Each number is 200 + 40 x the weight over its row's rms, rounded and kept within 0 to 999. Layers, rows and columns count from 0. The size before them is the row's rms in percent of the matrix's.

# layer 4 attention key, 96x96, rms 0.138, rows 0-95, columns 0-47
041,215,162,220,268,144,211,142,191,150,172,243,193,124,221,212,203,172,148,205,228,191,248,200,196,237,177,184,182,251,211,239,190,201,177,148,233,229,233,181,161,152,219,147,266,256,161,241,226
046,204,187,165,194,248,237,129,110,207,219,159,213,265,121,239,218,243,216,137,194,175,190,155,268,145,114,182,260,145,231,204,142,229,191,186,263,187,142,249,141,209,249,255,231,159,248,202,221
087,176,183,189,180,188,192,290,256,230,204,148,271,171,242,177,160,206,147,216,204,214,162,202,174,241,245,200,182,178,120,248,286,174,197,222,179,152,231,205,206,186,176,202,106,196,221,155,163
054,161,218,248,237,219,187,206,208,233,196,92,234,101,199,192,175,164,176,194,230,247,158,225,160,186,253,248,149,230,243,208,287,167,222,216,113,146,214,173,246,169,180,266,217,259,188,193,183
062,216,164,249,183,258,171,280,257,281,199,130,200,95,130,252,186,228,185,223,205,266,154,185,237,220,211,239,158,184,173,183,243,164,142,227,199,142,184,161,243,270,125,260,181,259,181,151,197
088,212,183,160,155,220,218,158,164,146,224,294,144,314,200,246,243,234,227,175,204,157,226,188,197,172,157,147,187,205,229,117,115,220,202,174,231,247,176,155,155,199,215,166,230,158,159,234,247
070,194,151,186,174,167,281,150,177,164,207,302,196,297,237,118,190,185,190,175,191,125,212,167,173,179,183,174,232,204,230,198,192,228,235,168,232,241,208,161,171,124,244,165,178,118,178,237,189
084,149,209,158,222,151,201,153,144,159,197,300,176,251,257,88,253,195,191,146,164,154,240,228,204,188,239,200,249,204,227,252,192,208,283,182,183,255,222,195,225,163,270,163,184,160,220,204,183
098,176,258,211,239,153,146,253,140,166,137,167,169,201,250,206,298,204,226,189,259,189,228,225,250,191,224,181,264,171,229,183,192,207,264,202,136,232,175,163,229,252,195,116,138,234,173,172,218
087,231,96,235,172,260,191,162,203,226,183,270,133,236,168,201,190,136,191,206,190,295,200,197,174,215,156,203,136,222,157,123,142,143,188,197,222,146,244,155,246,202,184,196,246,290,157,214,205
063,172,183,192,240,196,177,153,203,231,196,134,246,153,161,211,169,230,137,183,235,160,202,190,211,236,191,168,197,211,176,196,275,209,147,196,168,144,191,203,268,275,234,271,184,170,187,144,185
072,267,206,189,173,232,163,204,169,149,210,286,191,170,188,200,211,201,168,231,158,173,126,226,139,170,216,242,211,187,267,230,181,186,210,244,192,239,203,166,168,207,204,170,286,263,213,162,243
076,234,262,194,264,161,78,218,197,211,175,85,203,204,218,179,220,182,235,217,217,194,225,241,176,144,208,199,241,229,243,228,237,183,137,257,139,160,173,247,150,160,163,175,227,182,200,204,220
087,174,181,152,244,261,152,241,250,117,250,155,159,168,236,139,203,198,247,223,228,244,183,154,240,158,165,221,218,144,137,269,108,173,119,212,146,233,196,132,108,151,198,149,176,173,219,192,208
057,164,172,224,184,241,274,275,256,176,199,279,179,256,197,186,210,172,177,183,174,187,225,233,190,152,186,178,172,189,120,246,233,207,144,260,204,209,186,193,255,162,156,218,164,188,149,202,184
064,142,231,150,230,218,170,204,173,139,193,238,128,257,153,168,182,225,253,193,139,223,111,218,161,148,239,218,193,113,199,242,124,138,227,177,199,213,226,160,182,176,198,157,233,260,169,199,196
123,190,161,235,198,208,181,212,267,162,150,168,232,253,182,194,176,207,270,132,152,238,169,216,237,208,132,144,205,182,228,276,212,137,73,122,171,226,192,202,280,153,195,256,172,152,257,180,196
137,141,218,204,172,238,202,223,267,201,157,207,249,208,183,162,228,231,146,235,154,240,233,176,191,218,188,180,277,198,210,276,251,140,211,138,155,289,209,213,201,216,173,192,132,200,134,202,210
111,202,176,188,232,195,172,175,182,232,240,205,174,178,184,243,168,179,227,194,189,107,174,197,213,194,200,131,274,180,190,199,230,149,147,154,118,237,251,125,267,181,210,183,182,196,211,205,198
102,222,196,265,230,191,217,171,212,212,139,315,176,174,191,225,180,201,190,162,244,208,236,282,203,201,180,161,88,171,193,203,233,175,205,178,248,182,201,209,153,179,164,127,216,212,158,215,144
131,224,304,211,257,168,150,184,249,170,155,116,159,160,201,270,205,199,209,251,225,245,220,175,188,222,205,170,208,193,232,140,141,237,229,254,197,211,225,149,197,187,160,215,236,237,220,186,225
108,198,160,137,146,224,122,171,171,171,231,234,252,233,224,144,194,176,191,248,271,144,151,178,163,225,197,184,176,187,262,211,200,236,211,221,227,238,229,104,141,210,232,163,193,195,201,192,202
115,265,225,280,168,229,199,207,152,224,216,193,166,171,293,152,223,190,245,275,207,166,195,186,183,242,213,129,175,187,177,146,219,243,236,122,237,222,185,159,243,122,205,180,265,230,160,181,195
118,167,272,232,234,174,150,190,246,216,219,203,139,196,100,126,224,226,192,209,216,189,227,260,170,184,168,172,213,264,163,123,234,179,237,153,114,201,231,183,168,219,147,194,250,231,219,186,234
118,272,165,204,233,101,221,211,173,231,260,161,298,188,125,190,258,198,224,219,209,218,168,161,152,200,211,237,178,262,222,220,211,151,164,185,227,146,198,217,130,288,148,176,246,165,171,208,192
106,278,260,188,212,140,207,217,210,172,214,161,175,187,215,226,206,128,176,237,195,229,179,180,191,231,188,200,195,197,159,175,287,141,138,151,275,109,177,199,137,177,161,170,292,115,218,196,156
120,188,222,213,164,238,158,174,206,163,196,261,206,153,166,206,219,213,144,187,223,183,167,187,157,249,238,165,172,255,154,209,228,135,234,271,256,155,174,289,216,294,247,248,265,213,199,177,213
113,179,276,202,275,261,253,223,157,172,210,248,166,298,214,235,186,220,221,205,207,158,186,225,208,199,209,215,199,216,221,263,256,239,170,178,251,204,161,208,162,258,132,252,229,252,146,135,187
111,140,297,163,171,162,224,130,232,169,245,187,197,219,183,254,196,187,151,228,213,194,224,208,231,219,248,265,143,149,163,160,136,228,283,201,134,219,161,217,164,216,141,198,179,197,202,195,147
122,129,153,159,163,220,255,180,249,101,213,192,208,177,224,144,119,221,122,189,159,220,166,193,201,185,195,233,177,230,211,137,167,147,109,235,164,147,177,179,286,228,213,259,192,137,144,209,210
106,161,177,243,178,217,172,177,192,191,150,244,216,131,258,269,241,159,223,281,203,221,205,220,152,188,219,162,175,219,171,189,218,290,198,229,102,254,222,196,170,176,228,234,252,171,266,157,247
109,205,185,178,203,255,141,197,219,160,254,115,162,264,275,177,246,194,200,235,174,221,221,194,211,155,228,250,189,189,213,228,183,191,147,259,199,145,169,195,158,231,221,213,214,201,212,176,217
000,241,199,212,229,227,278,186,172,209,184,99,190,147,173,260,216,246,176,257,238,206,241,205,192,219,171,298,258,254,249,202,248,197,260,174,157,189,177,273,251,180,197,255,133,215,233,196,217
000,170,146,157,187,156,160,226,215,232,169,309,234,239,239,140,290,169,249,178,195,222,207,206,189,173,210,199,144,180,235,154,162,236,135,206,259,225,158,111,184,245,188,221,213,217,207,165,189
000,173,246,221,192,179,151,147,218,161,225,264,206,238,293,119,202,174,245,168,135,156,175,191,171,149,215,158,192,205,220,205,261,225,171,197,238,141,172,214,171,209,240,267,120,215,220,218,191
000,223,236,217,191,288,255,175,122,214,184,289,152,237,266,233,182,221,113,222,153,189,172,216,223,168,169,207,202,182,249,167,176,196,209,151,156,203,189,227,191,179,164,222,91,199,233,244,176
000,189,136,200,179,83,159,211,240,200,243,264,310,254,158,206,209,202,206,184,108,225,260,256,185,232,164,237,214,219,163,228,264,228,235,222,215,218,202,232,261,201,211,234,293,178,202,147,189
000,132,179,146,168,137,136,229,282,145,176,248,337,241,211,189,264,172,287,184,167,182,168,194,170,181,191,153,183,188,181,273,169,237,167,203,265,185,239,216,214,169,172,214,262,245,198,145,231
033,91,146,188,200,199,230,214,105,233,124,270,253,177,288,148,317,199,236,127,180,217,177,235,181,195,221,186,226,241,180,191,195,210,225,242,191,148,245,245,246,177,265,250,215,160,187,190,184
028,137,219,222,220,238,212,211,89,207,122,200,129,162,284,228,362,205,264,200,181,206,220,190,207,210,161,213,257,209,220,154,153,229,247,194,146,189,222,202,194,161,240,223,185,173,137,221,194
092,142,305,189,186,195,136,212,224,121,191,180,81,278,238,214,235,224,235,266,185,135,206,158,176,209,205,160,225,169,172,212,165,198,285,177,253,236,174,219,192,225,213,185,154,233,170,183,211
106,307,283,211,280,208,202,238,161,181,227,154,149,218,152,221,195,185,211,247,207,152,222,170,197,206,181,214,206,180,225,179,177,226,214,116,207,249,150,141,160,215,120,138,139,245,142,205,196
077,190,252,118,193,147,227,197,246,164,255,255,202,316,171,189,180,229,152,248,229,199,125,173,196,217,233,226,176,167,240,174,233,190,297,188,234,205,159,208,204,298,162,208,191,194,81,191,180
066,257,197,202,189,199,127,192,182,205,264,178,182,176,262,185,231,171,204,259,213,235,247,176,190,217,191,207,188,264,186,167,216,250,187,244,226,141,189,208,131,162,179,191,245,210,232,184,189
072,234,132,207,222,256,219,265,172,151,190,267,251,181,296,208,189,162,204,217,162,216,147,206,186,245,213,221,203,169,205,250,244,244,105,239,207,217,192,173,211,197,230,204,280,185,206,154,229
077,234,243,215,211,158,220,205,238,154,199,145,119,275,256,142,170,184,183,182,199,200,158,237,187,184,179,201,120,110,259,174,187,217,264,182,259,179,243,158,231,166,125,242,197,207,157,216,162
067,112,202,122,243,310,211,154,202,199,211,252,194,158,188,237,172,231,159,191,246,245,166,212,230,242,188,188,207,211,198,143,228,246,170,254,86,171,238,195,232,257,241,263,230,148,151,146,206
071,263,179,227,265,199,247,173,191,171,232,199,171,163,178,145,200,216,183,180,183,191,209,260,158,170,212,188,171,248,240,138,193,183,163,286,234,162,242,200,185,254,182,196,307,204,188,227,223
153,189,210,255,171,250,141,190,225,186,178,120,173,111,239,228,251,212,166,219,252,231,217,210,165,178,225,142,197,200,121,181,185,102,211,179,173,148,124,153,179,181,203,222,205,218,197,238,194
163,212,196,198,252,198,205,201,173,230,245,204,209,198,229,167,225,220,186,174,251,284,176,233,260,219,229,170,249,216,232,177,211,211,137,171,208,109,277,210,204,219,169,240,169,130,227,192,176
155,134,224,200,236,259,132,218,134,179,180,221,195,256,94,240,198,201,207,262,196,185,248,203,248,314,199,196,311,266,150,185,207,222,133,193,161,214,167,249,183,199,239,183,134,243,257,224,266
148,221,279,220,171,227,234,280,206,158,257,143,123,218,131,162,228,204,233,260,177,253,270,178,170,166,198,175,120,188,199,119,172,185,196,206,201,184,258,223,180,219,165,83,201,202,238,224,240
151,185,225,144,230,216,221,154,148,214,183,218,209,206,230,177,182,279,218,196,225,301,154,200,208,256,239,265,185,169,185,209,183,175,185,266,154,161,244,216,266,223,231,181,215,199,156,180,199
155,178,261,207,236,192,234,222,213,188,227,205,169,178,94,198,168,184,190,232,269,250,173,268,244,175,151,238,207,184,228,146,132,171,222,231,206,207,257,212,214,227,93,203,199,244,186,193,182
157,289,237,193,245,158,212,172,163,230,147,163,213,219,176,232,227,184,158,177,144,160,177,273,217,222,157,147,218,211,232,134,227,170,250,268,111,222,263,237,137,224,198,220,198,183,197,148,209
148,150,165,193,238,164,248,142,158,236,209,239,148,217,205,138,195,307,243,168,172,183,243,216,109,166,192,150,169,236,241,176,204,218,169,307,197,198,200,210,212,180,250,161,221,234,208,178,294
156,136,149,207,226,187,215,236,188,180,258,260,250,210,228,206,171,194,175,154,226,282,181,236,192,220,188,245,190,187,241,245,207,243,152,179,188,131,165,195,174,159,264,177,194,275,185,210,244
152,238,187,202,248,190,202,146,267,224,198,213,182,184,154,259,205,223,181,238,171,128,218,206,232,162,276,188,191,198,235,198,251,201,149,231,174,173,156,209,182,211,198,198,236,205,94,151,144
149,231,205,127,194,222,284,281,233,166,242,148,200,198,187,205,234,193,225,216,194,205,278,163,189,208,188,189,213,187,186,216,213,236,211,230,189,225,197,122,232,310,165,212,169,248,153,175,212
152,192,182,248,246,201,208,170,155,240,258,201,190,177,172,177,198,179,224,243,256,128,223,278,219,261,254,166,140,175,178,154,163,267,181,203,224,162,216,186,253,223,186,258,154,198,240,182,237
147,205,201,231,224,207,201,243,156,215,154,162,176,195,203,251,215,133,228,132,220,199,232,171,205,146,241,248,284,236,170,165,203,221,248,239,264,207,241,258,212,230,201,219,203,157,232,240,144
158,176,156,215,248,219,180,133,185,151,198,184,171,177,272,187,142,295,187,194,202,210,247,175,286,191,184,187,179,180,212,195,210,184,179,223,217,175,208,281,208,292,188,198,247,159,217,284,131
165,166,142,126,181,259,269,182,155,273,145,230,251,182,202,217,203,143,220,190,225,226,214,268,191,230,178,186,142,240,205,189,237,246,223,171,126,159,227,232,173,156,205,244,165,142,207,192,194
156,177,234,167,196,172,181,216,148,184,198,265,142,195,195,276,163,239,172,265,291,229,202,133,163,138,174,167,214,213,195,206,155,137,124,182,177,188,222,246,161,200,216,220,166,146,226,136,247
053,211,226,219,268,182,144,146,234,191,158,182,158,98,152,270,196,162,194,191,169,288,235,184,226,214,249,224,209,184,216,232,252,258,272,245,217,167,196,247,226,188,187,182,142,170,203,160,224
070,253,229,221,189,138,200,181,279,129,191,233,327,216,198,202,231,217,239,273,231,245,196,198,236,172,196,195,154,187,178,186,184,213,154,263,90,163,208,185,194,137,158,216,234,153,248,209,229
066,225,197,295,177,197,132,171,322,188,176,197,201,230,175,191,148,207,211,177,250,288,211,218,207,184,197,191,199,178,188,179,136,223,203,229,90,184,145,193,241,140,205,187,170,202,269,152,176
111,229,196,167,157,169,187,193,194,129,216,154,231,118,172,136,150,172,176,215,135,251,165,224,258,192,226,165,181,154,174,216,204,161,222,257,283,229,223,225,227,263,250,191,216,168,227,198,216
117,232,221,150,153,214,226,170,197,136,208,143,213,130,168,201,103,166,218,261,150,256,174,224,187,193,201,118,192,162,182,209,198,164,214,193,211,230,211,220,203,289,181,203,207,185,172,246,230
051,228,225,147,164,262,264,195,166,197,209,92,239,173,188,262,76,195,193,253,192,223,177,216,157,193,176,177,182,173,157,235,222,185,214,184,243,206,214,145,136,227,139,215,265,216,136,233,219
061,196,165,251,203,238,166,215,232,219,210,199,145,263,203,202,218,237,181,179,264,163,240,207,166,244,182,286,171,263,217,210,182,217,165,205,250,181,208,188,174,98,201,186,225,240,240,183,169
124,150,192,228,212,170,181,219,127,279,171,237,166,165,249,170,319,222,184,103,224,172,222,219,237,224,236,206,266,221,234,264,197,204,243,236,168,163,212,211,231,156,244,232,234,195,195,181,176
107,173,136,198,144,274,228,179,246,238,237,194,229,289,203,250,145,178,147,169,186,199,151,200,170,201,193,248,91,175,176,190,210,232,165,174,232,217,218,164,194,193,194,238,242,185,218,245,199
079,107,274,220,269,177,196,177,226,254,220,183,115,172,204,210,211,225,248,170,196,208,291,176,219,230,219,239,188,182,269,171,174,209,255,190,170,137,208,173,245,225,126,234,240,260,148,200,153
095,189,173,169,220,236,250,249,215,236,284,115,242,222,230,201,200,175,186,249,165,180,221,210,192,181,224,191,215,110,212,197,175,262,71,189,135,144,176,151,211,112,167,224,253,182,165,157,182
077,236,246,217,210,176,193,202,100,165,188,164,148,238,236,223,220,277,247,210,230,210,252,213,218,248,175,219,131,182,158,276,217,155,279,227,140,268,181,215,307,214,206,180,135,232,205,178,192
080,232,163,174,228,164,208,246,169,221,223,186,217,226,136,124,279,219,186,182,207,183,228,160,255,172,176,199,212,216,153,178,213,187,220,224,260,184,171,252,172,230,186,167,136,146,161,173,159
082,165,223,248,183,256,210,211,167,179,188,286,298,144,241,237,253,210,122,208,240,230,211,185,129,224,261,238,188,178,202,222,225,212,246,248,214,194,164,258,133,284,223,193,181,209,239,161,159
081,253,189,169,157,156,168,229,176,246,206,153,155,185,231,155,205,193,225,199,213,211,225,259,183,204,195,135,187,152,139,171,165,197,235,145,187,110,166,227,200,100,175,167,214,189,234,206,202
097,279,147,311,260,217,282,218,98,230,252,224,157,177,164,225,231,212,208,228,175,186,151,172,180,177,175,206,165,180,206,212,233,148,167,142,257,200,178,222,172,200,150,162,206,174,132,204,192
063,221,264,202,221,255,213,146,214,240,177,208,170,219,135,123,211,217,197,194,184,257,180,224,173,199,217,224,193,249,206,99,112,239,264,197,121,188,201,185,203,150,158,160,183,185,155,182,170
086,281,193,221,103,261,274,146,187,196,219,205,138,196,166,282,160,236,143,183,239,227,120,296,189,252,185,216,183,210,185,174,169,202,215,249,269,172,234,176,152,201,178,188,251,185,239,219,198
089,209,152,194,178,324,190,199,278,254,209,268,165,157,133,240,176,207,146,251,256,208,130,149,214,197,211,179,154,237,207,221,256,206,128,195,235,215,229,238,100,235,186,182,204,179,215,214,197
078,171,196,180,146,184,244,186,222,203,161,252,218,251,212,255,242,165,201,282,268,227,188,249,207,192,179,127,228,156,128,207,174,229,239,223,142,248,273,230,239,285,313,213,133,195,217,205,234
085,187,207,172,223,236,206,185,218,197,251,131,172,211,266,175,88,173,145,221,199,193,237,191,209,203,189,240,220,165,234,298,91,252,143,157,224,244,185,142,143,178,261,213,201,241,242,205,209
084,145,211,175,172,254,265,178,201,189,145,206,212,207,261,207,248,176,208,145,156,279,173,212,201,151,165,126,239,177,176,123,277,161,121,235,139,151,188,183,202,214,227,251,192,153,186,142,223
084,191,158,158,238,135,194,235,132,116,199,177,233,211,277,195,227,155,246,162,195,233,180,216,194,171,218,204,230,221,181,204,217,244,196,320,188,146,164,203,218,187,207,210,220,165,204,175,170
063,137,195,163,202,271,205,202,273,109,256,240,232,317,206,214,182,233,216,231,228,238,206,125,226,246,208,210,131,245,183,238,223,214,141,242,145,205,177,238,196,220,137,251,160,178,137,182,175
092,172,139,190,280,168,168,190,130,169,110,169,286,202,269,179,294,187,298,193,176,232,227,178,210,206,136,175,209,172,205,145,184,195,161,236,82,206,193,210,259,174,191,213,258,176,186,128,228
122,206,199,216,160,242,209,131,322,247,278,166,182,262,108,262,89,183,154,177,196,198,208,208,177,194,195,234,185,177,212,176,210,193,125,168,204,232,206,133,147,194,212,210,247,186,272,250,227
078,230,178,195,173,137,196,136,234,157,228,175,233,194,234,149,183,168,155,243,135,228,258,244,191,127,97,158,199,232,227,253,154,224,140,131,159,175,175,139,181,130,192,174,238,277,206,194,195
065,208,183,144,147,259,100,184,250,190,151,189,176,181,205,130,227,180,194,254,249,219,225,136,263,173,228,164,198,190,181,126,134,218,221,264,122,177,169,217,170,108,214,185,231,195,231,180,247
070,226,251,274,180,175,165,172,230,184,179,137,132,217,213,193,210,209,195,208,240,135,189,208,200,191,180,181,190,268,256,155,262,235,203,222,202,230,141,195,118,224,246,199,138,194,167,215,209
081,191,214,206,174,174,184,198,242,193,268,195,190,177,132,160,158,234,66,225,182,183,262,151,182,202,130,189,127,185,243,206,161,265,167,186,297,165,190,170,256,267,214,221,189,213,161,242,199
067,182,253,253,261,163,206,217,190,207,159,225,231,283,228,154,237,198,215,235,178,129,211,106,246,191,234,178,149,179,187,223,306,149,230,136,219,247,157,178,230,198,203,199,173,158,141,191,194
075,138,262,225,206,243,247,186,139,202,104,186,214,131,230,179,211,219,171,175,160,163,186,225,176,199,226,234,262,231,213,218,205,241,239,210,194,242,199,297,249,229,243,144,98,222,218,215,182